config.yaml
num_hidden_layers: 14
hidden_size: 256
num_attention_heads: 4
num_key_value_heads: 4
vocab_size: 3119
norm_place: "pre"
norm_eps: 1e-05
attn_scale: 0.125
init_std_qkv: 0.0249
init_std_down: 0.0
max_grad_norm: 1.0
decay_fraction: 0.665
train_tokens: 321800000
Each number is 500 + 40 x the weight over its row's rms, rounded and kept within 0 to 999. Layers, rows and columns count from 0. Numbers have three digits each. The size before them is the row's rms in percent of the matrix's.

# layer 6 attention output (transposed), 256x256, rms 0.0884, rows 15-63, columns 0-127
090:529561514505509442538459512423567538485510529516445558507485488507420423471475550480516569493544521512485462504564574465445446529534523495539540529444547510473498537491580479477521536500479541491512437473501548436449496534497472544551364454503517507448492436473563442472493492568434479445528525449504489426523411455518499445501507524535418437476535510488444467591511492468479516471490
112:494616453496519502498480504517486482487498458498502481538532473428532509526544485483547484526468445444542527540512470497458459452487397505514482444490433463515507522450410498504495473446529442512486535453478563546541507443469511478507563475479444564470509519528514544561508560438499516592458483526488524557562482472584526429547562525463531516536464472475524483534520476510561483563598
102:535535551459522452513510514507451459421515460501452553483510578480473522490438542482444493570465533532436481413436443476477500499547464502555494552516499350472433599524561473472443490542468523457556497540540507468474481569521487477475488487502507553490473489518573424465569459493548490497514442545483498469523541548562502468439489499474615532503505536519484414454536424507477576463557
086:503540540561549528452521520522499454466458522534562503514480476463421522458474535482487534497543437485498450431461485492563468547485520516553459520524466482468574451559489513480518454477395430460404522524512476546517527500523472444424463434432493524491503480415518541460505459465571504561507556450476534399502578506492556556449477544489495496527525485504474487527459468515519510527523
089:512518471490548498461482511475495508428537502372499506504524471471435506589564489540430530516501447438535420523461551507550526445554512461473472487591503442506506499414523535544468535499544479501441437484489500541541473503551448455518503477511492489555507536500526450465559485475477525564498535520452452569606474482508531517510556563506461439490486518507569565498527501510497467459472
097:486488549531525575485520517450457610521474481542480518497507518452466466501465554432492429445512504516493490487436558553476541518515502533513495522488518510584459531510450491390524494535469456538509491465495476502539534442492560530576471461479507539467488455510475512512539483440512515542550538482534477524545502507470571433409489606469520453476568543486498526530483523505506477532575
093:447558436457514473519530499493487505477541454446529525506491523474438567518557488493561549506455515510524477516505490439515552456483461474552538503501523453578507496474481493613514548503476543472498452434509494559520528501495476476529468541519528463512462462544534482430554454500510502462525533537505431533499546498420521568588504472491531492466515479443581459499556507451489546516482
095:450493502535492512468476465476555478559533547537531561491479528490441546494528539547496514488557532460533476507493452510607406513466444495510506483443548460524510557604522586523502506445492509515488475479497589479483501486518509492487522552465508479496444533531518460478514412531508458469525530481532551551473422570454474450479485560514487514516480470561519550491540480498455547537503
099:475500463488481467455499441494481424441528451524435468471505542468486556553478475533486567473441508467459512559557479457527529493521555503519518479583450463518439533485424522507549505494535462531511465461456560428514544596523489558534496479506481400458447458505504456527542554578509493509489487496491479424516559512436480572555548557483520510469516580479582517531463494496461571543555
098:481455492438447524490504526426504507482571519507476480409482539553460521448479491537498455459518554520567508563514559524515542544493490475535464549538410535531489518515489405458468517525525521542579411522498430474515481544482362510467513563557478479527524542523497496579512431478437531530533543475498550485518528473433522480520505431509547552441543543509519428507448509504518477523544
093:530461549480580501479552459556426550485504543567461485490485544484539429558570463456482477522537500512536524504505453558485503523531572571470462476484513575546477527458440518393473533470497467530497558504527458558505463463483501558433458504536453474481522443514494473503408537506479467486479533504458498485443482502541505562484483557520558429565530523494495531528551487490548468548544
102:426468542558519450439517534514525441428573549408401430557457540508506519500482531513428498527522407488535525478523409538492580521502448519492546487502532542446498530465447509475498511520514557527558509444504498563484530414501503560477524495564508481503523445512563500395550386487494480492461509502470515541541539471511482499576570382517495508521516477537475510484444511492490536540507
102:521533438475532461474529454518532446484531465518542605489453436490482528492527539480525470469444452488475453560477433490503536451496485512487522436550436460471527504478517514543563498430499484509523566440524539524563435494464529476563573464470476521511541531492513472475610484406517545606511405522534510489527502538494525479526468402422545497479491584486510473538494485455521522553494
103:491517569501516499521496452456496502540479488454414547491517498454512468504498503449469493473447391452527508547473574571445486508459543484519474533514474518505541517591536456522523486481539547485450548464515519487451545538511462528546570563496571544476499437556532526430414535457477522437462477459520569436500460499511556433496530506457493511500509490494488581446499542553497474521462
104:516498527506545500463505396503538412467505609466540508494468527458528466455474505542501485492494483491438485470495490446481559500540494461413504470533502499451495462444457476476579471491556550528523435488505529544513519509509466506561512518414468543513512436611468499467524482514476493482447403509443531451517468528489544519499520523477529519530539495532543512483510456536507468439494
102:467494493558458492467482496477551479489508576511512548512460538536521515566547549535505552451477435443526528548470490528510441465468503590531520496478442584388412446526459449507528501486455417453420527562515522452450524490507486546507450487530523361567489563497478480473514550465476556499467524524490497543506508440452413523477569469503501473457460492512471549477535473490492512437466
089:471445538499516508520497571485534524533503482486432523480481403436461459560473491535510506488522501486622457519468480523540523486464525550410463500458468485513485542540552478459539493599539465521563464531515533505545518488414449520445445547541506515473531439546481444530440461501552485489481488408512540519477481563477565514475478480534532520514593487525502480437536495521471530542568
096:463511486467499479471494511472561513485540538509534467519474515561549510456468540603528465488432472525456562558422554472474518468448508466509440465505439491452501508475446418544564512517518521522540491508393452498513500525478442470529489488499550478478537542490434490539490526535511539502472473540489519445567552542529523494495587506387477510497529427525494536460508562507479473510460
096:481552507511519471480553518478531515522457511486476444564492507475519536548535497530493520510587471512504472584490525474476482455565456560475479539466543516532546540494491485487502488557455452466509461492489512560406485528477522530460458556480530497534479467470485501583452574488511530503530512571486547614569475504504518491466435522526522521506526468551524529463444537544537576536538
076:510493525526451543544449522573526566520516513441546552504519460448537484514493430530517400529553479476538467512486465493527501490511510495432499544561486519459459547481514478475493498482527490469515477541430510488532476449554523519529474535484559453521501514567563504525533507544523488516514535525568514510463489450497467546438501476555453401448571437486518503481464501520501563473530
094:574603495472579414497577518523442481546517492541517543452487481486576489460507525543573491433489566585456574504481468426507513516490488492514457462579448467521496383480556442511519507539505486499478523476558457435524435474451469445516535507511518545478481527459483453473513508487552477554487544545510496500487519457526488623477460387461512481533500490466453425525506494495550505580505
095:540441510494465529466510483438541531511529509442487537525540517566545542522537449485548574501406515480544548496473530464400446461457433482520558484441531483496481524522496524540515536533533505503504482456487445451510476511421494494506592556525485400510529484440446527465520519500509535523519459553521535551552511521456467539570521422547485419475426435513494554496476538549529484529529
101:439533515561475546449537461584459590556496508497516475492448501538438505507560540499500453492520490487509461521503443587567480498566475467386476498453503531467513476454467507487494443540470437484476523494539494484553509397548514549494473470486515425473460513482519509518492482499556476467521548503519498557446519520474539466530486556509503496574540473514469503514519480544597565566607
108:474639488551573563513511513490450519545530518505577419473446458560445498468488486519547521541482454503491489533540525540522525503538521529445435483477439516440544507463473507437498500493509464520492566492377517527506485485506582492440516494517435530483507460534479552526568492445537547602482533523523449480496504502468513469512522491514475529544465486508543481527452521460477407506481
095:471594501499495532542600519519422499559492508517497539547545438490490481499505523551539460474507523545551542542551408527524502494517534457459437510558462480478475420373498493475459559553525464512522537537510464493561417526519494495525545531542485577526466487452481518495514511501539470522476472471471509504454484520553519481545522552589543467521470440488510476516499450496561532478427
093:488516475508501533529476512510506565458508444421579520508520435460454482433516490527544528510504420415494486619486527463487458565532531520467483515442505502476470520447503508560489505531534448508455541523484471568418510510524434488569479517466559485539468451595533525472512528494469453540572465502467482494528508505558499473492535530528548535514477528514478536519475494575512488443472
096:475530527611493530489489465452509404438476523477559508549558447469473554459464528506527543491453421510429471543465546500525506386529532475532516484535478519535488457517579529542468433433483447503448556453430554494517462539525477485520513556508480547494560435552474508486526490493504543554485473512482504469515460478510529562534571484498513449558476457457442521502537538526575592512508
080:517455528489529459469448466477556445533527505515584435458498502488485481507542545515461490495517520496456543458511512484512414512530459532567565480572484418517490523496508436540472467489530517540444469440466516458573511502515503526547536522494452446546498463449530537527509490448510498574533445550540429427451569501483508585437512468491510519502473500426516535573436547500544473493437
088:417478455488510485502540506553560469422485500525469546484501581456481518454443476486513458503498480476561456499514528492441525480450500472529546464430510468487518555476436517547426516546539494504450483535502560530552512499509545493525536499486524523500476519504519460428499475525504438461495416479561481530560518565482530444491509576450423472500518501474538489558435525526521443472397
084:485504481504502491423472440494469483478524497472503499514523515488511479552540478534430423475482631424540441568474507492515526497509523448455527556578462479554572537503579495473457523559499464500498409438519496537497523510475516430522474499560607450447435506540547554550451433492608490464454520540512522484505474546508510481476455548418535486464528557519463446581495466532586634445566
096:447553442467491474571454541501541492498484462496529552478488486551556485517404470512530550512593519452500566459508465525546525502445565579514466496457519482503489542475472455577507491518490498563581530499455486555507527527401588451507492553546497480491500424471478468471480518537536475458558479538516465507456478524527500506576484485449530528564541532440467473451535514483436540448460
101:461532479505459493524512543498415534482480488477451447548485451501513548497508480599517575491539472461523453579509514489492611453499486458480482483430429477515449525554505493508470503481507463501538464528471523497461495464513464498463504464546543453508525563432539476484440514471487475488505522537432529490515529461445508516456472526470561496500484469467476515538537507515441464509450
087:511480525488501484478459502451567567461502517461518480538427513522449525489444472587512507521546516529519421513491531509482500470461508491476569511518537544494520476576469491548537475498501544550468471519521562554502517507510450482469504465513492462486466458488536516482521427536455484460541565510465504445541586419500499532498451524508462515505474446499464499504495590519420463459410
109:466516557503491503495548489481474441486448484503478511476509529472516491495513459538459458506448458491504480457530471467500543544525498478503436466532479563462456483531524481439544543540540562493456522504453467470475482483543459490535480538544578489496494478519526543534484446507461547460499463514457521475526579475442477494529536590428501466481511514439566533524471475462423406554533
096:515419475464500511537481437474549516490585439495529544534515484574562492438535541442544466470482493512496505490432494480537562499516539498492541493502551453572424560512462475575448540499517470516599462526486459502472541459470487472504510510503434473455523540485437473487546494548481513517529478469575481519462420579487507458536472450535432484467550492511469503521516528480519531410527
077:504529576495516553505480511411527427514503428499487468468512456442541571512514503498545592543476471527508528517417473496505501539511437465441474531496447529546555475525464518491497483568537480528495539478503506551519503494492506465481515541511429527457528479475517510462475473448464480448481535566437541430589473518507521516462524486493483437505434515577461506522529437475478516454532
098:521518493447509492503467509506507458572431544500436468516496557449487499501539482553493530521564540541511446467445495504427520512531541571512395515474480596555534466494497514490475462520488495452490525480468452560457513539531539486496452487508473421530495525432541488562422500477447512487487517481480508482537424494487413474472448545552503558457465599491566433531570447555481481541512
101:495512528484549492551488465528499558457589523550556442458496496564537526476533535503482542493491497465569523453470454562420469526466510551463529487460560506540508518519484468464531568478508549514541520477496533504513538447546498416486534489503493549473486452478522498375556496536502448546528473464472489478597523540478466442477545478520523518478505483471494455534537496521499474482488
100:604490425484536525481524449453494562515466515464499449434487428469424435447483489503541511505507522488574525546504532499545450539511510481487465440430561494466465504504528497582508404477491533537540513466487476552497469491517461497491524470574507510520510475510518485373500499426540501542516494468476464512536529484445433406359436490538468545515490487512502524475499527577461479433546
082:477549446507481509560481561419501458462441501517562548515591492581537428433471480531511557507454516521475524525469462545445529487481463465450422497549496494479388491555503515483476471458505464507601495537538474565478465444491531565421547514562477496507503520492493516508411474556509510502526509526482548508472518522496534490492480483485597556499580471479552414554483418482487465447514
082:442521499527470500466471610532385502568530503498466416512547538427518508540542449482448408496523466511511524487493591513548578518534433548490454521470524568467453487480467516584552495469456469455508450511489512545522499473442526490408434463532478468511530494466519576512497540491513517476456573502540512541467444492482552520488483439481539537503528502538459406518558477499520546446535
101:528504481484466438483506490468458483492521556485515496471512458481512532557439511508548510535423483589497472448565563497508548557468492516499478449500516498567502427501441465498488514498512525491504465502523507512508489509475441518446603520463512404463490536443432539533524553602428466442550496450509529452530484554513448590523479529555490553519492497564530531533550517491399444543544
113:504475533472470551477434515548555537525513537495544554555457533543616516433571476496535442519506517490447479454472547522472497526503460502517546534442566455483531512521475536504516424481537450503493480461478494533518460454550525426496520504447479466527546537564431513518627490472485452529477503560508472521492521534491632534575564498469455473516480419465460478525487494509469467541498
094:466484553517471572483464507508517415492508450484499537549555462546495582564498523466563495481456367435583497546476509559434525509522471484450499513448460522437481465534520454498522528441542501427489593441501549447532489493475515504490570467442520489541500493496457518500518547551469484536541477474499510415533438471496555455476513416503501555512456496530558501474480428526504471542524
105:514410363486475515523501480541479544472523490481588485484496465502517449467510511520463473494514482481538464491434448460568531531483524496527495554501528497539523549477471516510481551505439414529525589601509507453479446530496397548508485521506525558542451561528475497480605506526552531563507482507471490444475497529486569475558498555506458504549508520524516450528524469495461516466529
093:483552503490463449543547501524535546394412429500503473454514491534460527467542534463442492464598503435486518528493524537468529503488557538585405501453482448501491523510462531520548512590550467550496546497467504487496505543505533551418540477519453456488470482462525529496460528443535478539465458523494483473550498468568547510449459466446497566495514496499476618518442517537523496543537
095:479511508524551491511537531550498443457515590474412526449464494534508551467481500546492553584488460515499461488506468452436545445485535403493486526510493628485522520525506526473526567519509494480486517492595527488452477476496558522395439611556464545450525477509529476538443462542507442462454503528467528491540547491455529536520509446490507534477518435475481461540441514481439427436533
091:473488475503491589522525518528510544585447485502574497449569487490441508485552486528515473535520531508502500479505533452395450493507508438448484469490478523479400503506639525476464462507492512474529560479476487512507478497487504540523520510449564448482411517454485575440480478487514495468559501538555478546467459472468491475467475474579495444484462448550489515483483461503516504523419
101:527488504454459590537537500450502514531511537533531447587483414497518579532506499557480565550463569529544417507518498469465533514537528536474436502463420471516457607478472472509465452514513524472471503473438523467560475465504541435557490496444539565540503503468482575442426532531546459555500562487472490407501457495514565470526504500461463511481452532553438545585516502524507419536512
# layer 6 attention value, 256x256, rms 0.055, rows 16-63, columns 0-127
114:512416493542435504491477598572496509463500478471463516555450471580476459504513498525547454518525541510481513555438504424529493551531523502513466546480552529414503511521525534509543443509441471508481538514441504460436496563497511479462504559543522519557496530476421547514435433494557485451475478472550521415471512531458474541490495513428461521445496453624551596430467514494510518463457
111:518459523572506535517499466502463508565487478529523525516538441479516548458533460540475474504522516497520506532465514515480519505471530545442495427517422603540537436570472530497498506522440478475484516468458542531488549529530507503430532504516499506478544491481406489540421454506513504477462533459570506462457485483437441522449525524512470463477493487478520530515459459468510464532528
094:492478489463448493531552531506527512444456528483523483496443557598544522453478497495530509575481519436543493524535462484484513515503527427440519458523529538506492530444505507521519497497519531521547473472532476446480450451472485476537553605520523446538516523635498508521497521493540478505491555482478435557487489526541559420517514479484547518506581516514555518475547587510481466413480
091:461552513532416524544469466527466535503459484578489521550512494511466465459502571504536491465510519518465543484510487470452438509459472519509485600426559451436520494536544433467515447467469529504533546484546472453502501557506546512480479520508488521492454479452445591556437481505546512455515473437484552478477596472457471519507460462509561528462547480551458526523482515522508467487539
093:546466557502503463547541419535478468484519578528502509437450480529486523495567457501548465437455454499453516465533461499561485562486451531540508505496434522532509432578600556522430536466475477472490542480481492512496443543501503492513494497438570430433490433465493489503468485493450468435539497493508487486526517494479512488524453527463489505505536489571523395485463508563504476518514
101:463518487497452476460457525478540535558493479511551473561490463487497464519462500584474515546547456621541512542500512513445454499460525507472431551491464423427455466491506498473462517520546471532522574458558462407493536505472484537556546502499484455499476519486487472547488439507487524539440447497481544535480475513542437419472432488536497540472467525554478519541466465502547440536554
096:561479486567503539571542456508510529486501530503489415439547459524507490490453466445518569514448481508465458496490559502377634494506532528477505507537520484490510423500488433456544521528499491532507479462533513515530518496465505507463539541540571575539535482595572459496513486467472469564537521528424512411533555452488473510545494487569481531519516552462460449481478529515536510504510
099:463457514530537523500442489540520533504530467462552521504401448474520492547508538540439512501495536480439534489532470569501491487452519516549481459514500557536537454610495464527533526544477466503500501544534493590509481475533487442511526523503564548452569522486454505486507510517429518511428520492536518528537463485512470532436467431512436492534426457509423533500564443579568395560523
102:413539508590580489534527469484456460544462476494472549514505497444468489575477460447437514472497485537439549460581474558497501476513521570527496488496519475553544486517595540479473503478520506496508517524526548503513514482509630512572468477430579532371458399480582495432505573527471518437517456508534485558550424529493501451431503518459491504471524456485558546530503443516548508509523
097:491502465502474415456432505495522520547522508482532523476479485559486431491474465504502525401433502464466472519508476511508475576586469416472560549454521531526537470547542507514478497564460485500502489527546467511464470474488424500487528499485572573498528384533491472516538553435487482454588499496571504519421506480462503420490511463466484556495499509525506418429508559580468560485455
100:525523440481449527469456509430483516530430480481582542479440543504457514471477478519515500407498561511501493518512507476454383553474523469483526442468495471600533476513517509577566493494543463525470443521517496470533420488426513506565476497467490594512464565569566504513505431474483535517529431507521540511469475441545583538430447533527534530467445547485485520546504430481526520440487
112:485447615527503508554445474479455471469425557567426460503474513517532517486500463514482528525561521386503517504473568496554495484448456555481488462476571528445423547560516491534470460548447523512487487515443513509481537533574504435404512537567509507549527513522401531460426514537533467484524518500524488504485470555544447499525613519499478477503575456534498555476462464493499437451555
100:534536482446495466446539512549490451494483473573600509509453498543378561495539532515492473533484530532436489512587488493507523522463447489534475508502472431557473467492505515508447482470521513490568465490454531557500497446478527553502433423476519489436479415443506515516575466523550466512482452524513514641535536500528463519475396537511474525495512485480547462519490466494540533447531
103:511483480504486582516452476530528559459487485462553503479468520511432547504470516568492540478466514512604541476542519529544468463401503548558565504543535510501517513516515482573504545485503510519494478504542554510512431406536542521505474482590486499474546515545534469515529487487503530517468500520498492525536524459501495537456412460507526480552458508426461494534583425493507507581459
108:560498506476493516605511502463502530491491488487481485512511478436531490467434486426552549489500591540446501523521511512503538556504495431466489507483548445592559490513478448504551493532517536483502462535443484587544493496478490466514468460457463559500492536563548526482476505535441407505564483550446562461488502564484478475564440485534504496524518481498476451501514517519510448528540
100:512558435468475480473561472475509486521492498478586466470449563567471520444526485443503536445474460489468499523584445450454512555495433459473535469520514472571472433444555506495471488480500483462503484539542411455485436423463586485566478465445569544485468438558514480501562540517460527494479544582503428558481533487508477442509469462476490558497504461473562431566469522516581478476436
104:470531530512532571520481456537518483401468445474445459539486511462515552552492479483486526512543476511651474481523485508547539488472474468458476488549541481538464522476528558524480476515493483474511545539542571480533553504560589513506528456512440513464527527553472467456499566583461557425491419497468454525506516517518457494463562466554512480542517460442540511519569505500510462490555
097:512513395487478449428466539539463502495490487484499590522497459519418487492481541471563467490442450446529498461492478485544566545517535464501572533504520482430453435469493486470585467450623515555485545484507508460546479466469485437510558537506529547508484608513509535483458425525526477493505517486426486452502511546465542450546494498514471485487439551491441444477493587437501454505436
088:448474438587502541533591497440485533490559466554452487499612525503525528502549532456488510414482551556486537493511493480420495521483452500535485530434516518533523501492469482529536522552494471514464487532555460503483483523457483546445459434498465535546448488492483496527499506459406474486553497491456500489521541461480498450570442562504533537543513495529510462544475549480470469476457
090:451437524443503516511424514480527575477495497485488510496488539505490482485557470464446496570547419471465486538590475517526565485570491479469475492428506501483507535493521539520409454464481525487532528492541492533452540500495489454433494477391484444506526502502432549517491566504500502426468488462585511526563443537505483464461568497455554471450615492508548582515437491506536487438546
105:496577451459504460489459531600550502467479445535476509569406457487459496487550473525493450490549496531515464523549484522513525539490495521418377524504471476411504481459573463507434460456494494501489544516508494491439522588537493498467471464502505595497526521470454466557481453532523526468466490503553539492519472505527466507454443543411452527444485506539500558461518502520539491492533
110:526449503501477481507535528475497498478481560538488503514533497538506448512444508480554552529475494479491489488483537439499504507561486487481511538497570517538528510496497498481531527492489475540490566494552469488493446510440467460457516516513514543584444520622527499469492541401493479530534499468464510504558516526513542522506475489503541494483500630499523443488482549461487526461432
111:478406535511514399498509517500561465447446518523470543512507549486512509534436528465546474480511547503492479510525467469559480518544475494531536580493559475410493512472541507505572474490499514481479525488486516491527507488481511458539460572472507510579500493464537513461461536471545478468504473454513484492541463554490563480531556459496525553462493547572485510423448484490501511502488
100:530414529514508488476458516603474524449474487509482471461490497479511504548536465515529484474490467513447537486457582469486495492529502464502499474467534548454483535576481465474504534485465466534463474538525492474427511580539460487482417501493552438518502503540447487547452558413510486467544522518525529467550529434433448582444513490423562469458532535561455554469443514472485491511534
099:457493531548428499485552467552405469520497529567464512568559488556469519554488497464560408514489554501532536464453587396514528432484524491508448613558511478465478497521482503511523479470454495483470495529509494452487517586508501479465463461583441489539492540444428461518465457483528515487511486498403507448565535520444472497555470476496479505475448492522534442476485566401478488503551
096:517525509504503513453479476552560466543473539515399433458505500496515489548461469500533530496552535434556502478396569527513590476520511536432492511484544480443514516559531469523508491497546563535510411517496488506474503517491455489436504485574489458595532537521458515526474515491495481554537518521508447425499541468497532451482529491432488507543468530479535493465531501474447419540493
092:439479479530447461515566543526503494416519491488436523568432441525578547517520496523501443546420490492559433489558486479511543451393528485545471450456441526462460573460503511549484502536557497473573555483504444507496444543525482456492549520504491459515561594483464491481511491514501522469448487477508470533542465538541537458534523515531494443519543477492500506510566494498469481514545
090:526523591523429492559441494482412493459560483546577457511448430520461501486546502554483460507467443540498505449442559467492428458419476516573427545523514483457442521561460510491554476478444500509503539434447492472522506578541452527519510467519425431491490498441489471540490443505455550487453527476496528469449509439512472545543416440545489503494548436548472528529539494525513502516543
083:506510534526552503540535472491467494552510577530506586432552523546408489480456528465500563520469380503474485501528450510435550478505449603510451449455524541456536468583529485438475514450465552527558497516539549453420444436481488534501524410487524549434498459465489496531534500505391530478460490449481507529537490447480529480504436461507483529489533503478558524515483495510472406560473
099:492427514487435461509542483465501525541569507520442492491525518506442556487552530508473528450483490546556489506458504488494489401530479482484477463538402460548429484502419580462523510504472507441413468593465503477493488493574419504544506466477490525520534496506442452493552529543478501472499520554515488452449499514480435488518522474504460481588514465542540560539536478490586496563518
109:445546504479457448417533529514499472519527536515485569538490498499486437541500513474545476551535486537532552526469487509471453570546489480500462556534572493464532502433518505496528434432483443505464548494462508487491513583500495506539464521470499510516458444516463581552483474521525541479492497443479509517472493533507492513550532467472500541399538494562518535459406544469551519502542
094:545598483493463543472517562452466499501466494517560550487565501441563499502539489430494477498498480529541551522495468551520460543504499580546505480462482471467488471379509452493510477389543510460548492485403314472452461528548494533565483480490501531518510523466497470488519534583503534562496428518491496578479498547536526516521487471551560506457550555524511559527538452553490451506514
109:490516453490519468506466465508484509511559486507520453545486486483492510501507533428474408535514512523468517505600532551473501539454529496597534558476523445591533484486522512508489509483550508480554466409519548583582543432487585542532520500468457485416424466407531488530535536495521491496462456482457533551534400548545506484468482419555542539426435574486460440501445481531571500496447
100:485477507558544492499544444462519437514465514502452470507520478421445546525527434498494566437549519517474564503476471485516455408441481566505447442497460499501481486537500528507509552621446488421408531558523514553429539544560474459482452420569492511500534473513518479480497456523455475475463485519518484464522517476447474521485565536504492480501497466491479498496510426519504494558523
090:494516448476521424449570530573508549573468515447560508516499531543403512507484532518546391478524511504536485574522467463471549542572558545473462584431538460500519444471461486472560489448420520521486541504467533494493454508472497468536447471443511463520494461494508481522549455452526454493478485419550551556500532504507523552518476505475454556455534477472463501495366519518499476489482
106:498447478496486459451521492498491527493536468479561527485571425553511461504473477457590447551432440549514479483534487478517510526537478431436599524488492472528462532440457526405521526517491496542471564496552457454533433404472496578550504547507530455479477502488614543474508465531577491463499518493417481532474550478459562488520500515528498470491512409517499514467420542473492576466455
111:530420512497455495456531541452505503495495453438545550542440522460462504526473477516516513473509523572408519549549498449570467468484437479518450480511414499490479481456484502526509524507504477434478523516568408461497482561455448581520439480475544529478536468503495505586453477469521498392438476539598501558414459468538489570504386490442480531425505526531484516533492480501489515477528
099:444516554493434470483505487507452463481451490607545597585481537524442501545512482533532423582483509561503536493532518490485469495486449553480439513554456455455515468472477488494484512487457443485508560505433477512465545553533482501479443524478487520512494449475548513605507592510549491485477497519493541514493477567542530547554484536427557465462535499515503487503522523474491468471541
093:509471549516524440424494480573486576528527421489421483466462570401496456493474461523436492492578529487534547476520528518472495505585560559493492446521448537545593524514507447510489498544461476518430500459520472485477540551564410497493430516430491510483507413500453489508502555462497493485523526467503480532526451497506434512427550477485474459479460528523464638450504542517531526543516
098:494503497528450454381512530442534491523475511452496590505463517504480454458489527484591527491516527510473511517497430539492498503540436396479516519444497478555529481485543480429465471511485542531529552523461449461448468524490484515528470511416475529487453477560538548445491562488526438503561470492474486492449539479488565428540543549480506501504552410535590556552427502478491504527479
098:486507448450420481461476538537535544496553440416534491522441482544479529458527539557482517501495540511499498508542466564536430464474564499566492514524493483481478431461470498553480483512478478541514564471574484434526497425514499498565524509508495527494538548497554505478514540491516495472417538497520543574531508524542551492432500450508496505473496454438486549482497523527596463438510
104:525513482517505512453466464441481450439510497530486429484521420432479470491420531569500533456496476462564472528437483464613483456476499479500486490532558531420497540464468484565571541512549479478488492454498516488514504550529438529468513491600471509526540535507536557510462470488581520538523429484487536438496486501576494503471495526537520534521527585499445468500526464517471488486521
102:534494587502545517481491510578484508447486527508526464519428459495488487488500507529557500534503647497441515487506518484599502505477469471497517491490556542536514547481457528526516481623481414476447451494449512500521476556497519501464440504577545511537522554536512531479445471466513527504481535503475522574504574529520406566555517550489459471479539532529485513475497513451466475431509
106:489543587567574480519444500504503436550444487496488460548562561481590541505425508457502533487530523506443541504479546500450495460450499582425470501531527510464523447476487456479536506479424499427496528529484493540519566492547546474485495486536440473528519551481474429543421514496459471493554583516501506479476446481420378540477505445535529494497512491484479529477499492492520526494505
094:495393537500534473456494519499478454496456476589468544513465518479497507538514541535563439570445475509477512508542482467600444476532550468468509507526490504501471449561483489493508406481475531461482487494473509495549512461523437413524495514404496523503539597428449472521507465568525506425499528459517478546511569569427478545487552492507530494522523508481491523506541562518536551541512
113:540505478409481467469477543504518550525521377454580507519523526442495447525541487543477493461535482527450500502589491585491502545480473529503533526475467442514501457464520516474480459469531543514496507468525450538517520493406527551618484442485535509446472444501559459517540443509512498515461442539529467610483455486561476505464372508511497532490486539482534510479598507557568595533444
100:505575488513432459542499526547462482463573476569448503576495431505487507553501486491536430539475520561529459464532532521525503499549456462506483619479521483430477513445480490501452501487538455516497533436556501460526582537511464484478472517489480484568492472474545470530448508502491531473467501420465523493570530512535512481580548553468514526430509577501477460488455542448487508516528
104:498487514522489461439541550583551452468484484499437517490546571497538491558487548471585470578512429544508494488523468498551494471525517477489485509545525500424524470501497509430513518482437476462537509495515523450416574552499499528488436522595518466516511554526540488574530504472501501483543454562482487586497529496519463517487564556452455541464504520475556463366488551506480535443510
# layer 6 attention query, 256x256, rms 0.0729, rows 64-69, columns 0-127
121:542477525480513517466584540546521511483515484495500508494521513463568469533490537467575526526487500512511462579459519478466441490475476482404564551518516529500464521522472583540512563467512501531530511543478520568492488497473535568530473486502464578473458479494501437556464512477455496496503534526540537454537460529480519497564536469542523498416547419545499521495501417492479470548490
121:540561418531545491579473455478469491512468443550448585494600492442427503488469503528474484622513523461454433450502522483505471500522527535525470470442561399515525502447478508482467497522497485532542448508487445566529427483476488511498491500453505499506506552521525493499532479483517457501400556522498503528457506494527488583595472534557457552495545504526478519504529450490541597556524
123:499467497497398565534484530462503600499482549488459559504543513464376515479584504505462505516480447492441478511421503495494476450519486526504473493424437509560517535485471403523476531522514490509519535517467436521483469536468456492509455489488572437488520547481520479517468478518439557475532492429529531489540483433515541590524483456531466538573490538481523525507450493433531499552513
111:505492605508564513507529513490506513528586484420535449486445518546566432501428494449513497501489534519499546526552475589504495480466518440524552495484549522419502491535591497573488489443487483496470436509523532525523527420491594492522513511520483560484478505502494470520525509461459541438497490516522456458466508549533505500505575496467564439469455478483471523502490518451448481441463
122:492426470482482486424528474498488499536456494506473523545433526463466490518539532455414542479481539511572498549478445455465465438547442489503531542448599499531512477487548502433438539537484497437496535480504531530538513547532507532528471506519521460507453531490582493495412437561487522516404501481496559504522463523539506507495420388473480516505526482495475442539509472499582565512563
140:468536470443563480530502471521413515524560458525498528513454499490514480572522476483426499488489579473523518545536503472507559514587493479497450532504578428470419479410454453475474491532413469518498456497523538515513542487529511484551438504519453467549414441485514524472499409559580496581456436521466468468498547484555519529432442530474491545496549564488421519519548595610496530466581
# layer 6 attention key, 256x256, rms 0.059, rows 64-69, columns 0-127
108:581500514452425454474495482532462501480422508449499482592384520483588490534480482475484535542554470558529506466467450558502544498486529436447559518494580531535503414507484449463472494487515550524464540479560485513535476507496552541462516547463492508554493523475401535465493467507521549523524491481519461522586501515532497519435494577539458487501512483499490508519465461533558518491526
107:505612469509573469558462496550505489461489483537484461444534456504458482509540534546522484492489523475441546491488533432545435467483507558474483466539565451570490543461437493535507481516487490496549486530481425478511466518482443450520519546468476486430459482516470542492428535530478434518484582500471528471423467515478514474537441501453493414558540480480493497542486439502496445510541
098:467473507557508460533477534483555453496543460457446474470515490515483423487549511513494540528498456467501557545554590446522511457501509526533492540563492538557518518498480498566508491500501501457507478503464458479522506464471429478484551544561586491500450488521454491480481495467473497469509495542549486526445495537443544527485511571506466492494477529509508486475473491481466483501466
091:517468575425461501371558485528428545505476503474502516541488542537551459561515432479452515497517524525492483448483449586473536478512533460526481548445510456455491484527540496450496512574494582535477559499531530504505479547491542562500489541520528515567504472480483507547530470429507540494518398492478483476498511489578493511507470503529464548508492518536474513519492531543556488520495
135:557472504519434478481471593486441473519480464520469545462478477493580555596508516573480495459450515552513541572552433468507474517495456477499504471513537490507550468582533473478543498486516481453530435481519560429476431561559466496465480494539477449526514501483503486528556491561480518519421508524490532506549519509405480453532521467533492462446493465515495456483559481480545561475563
142:459547492529524515518472523488498573493494445484522524441510495556559520488550536554580517483472527485470462599537543460505518511441479456539546468470544488461502508480412549506451425494565512469489465438448515493421557514543495493555418457552469421499471504410533429497521494536513502517462505459486475497562518488475514459482510436527505448499529456475471500501509481534513495464540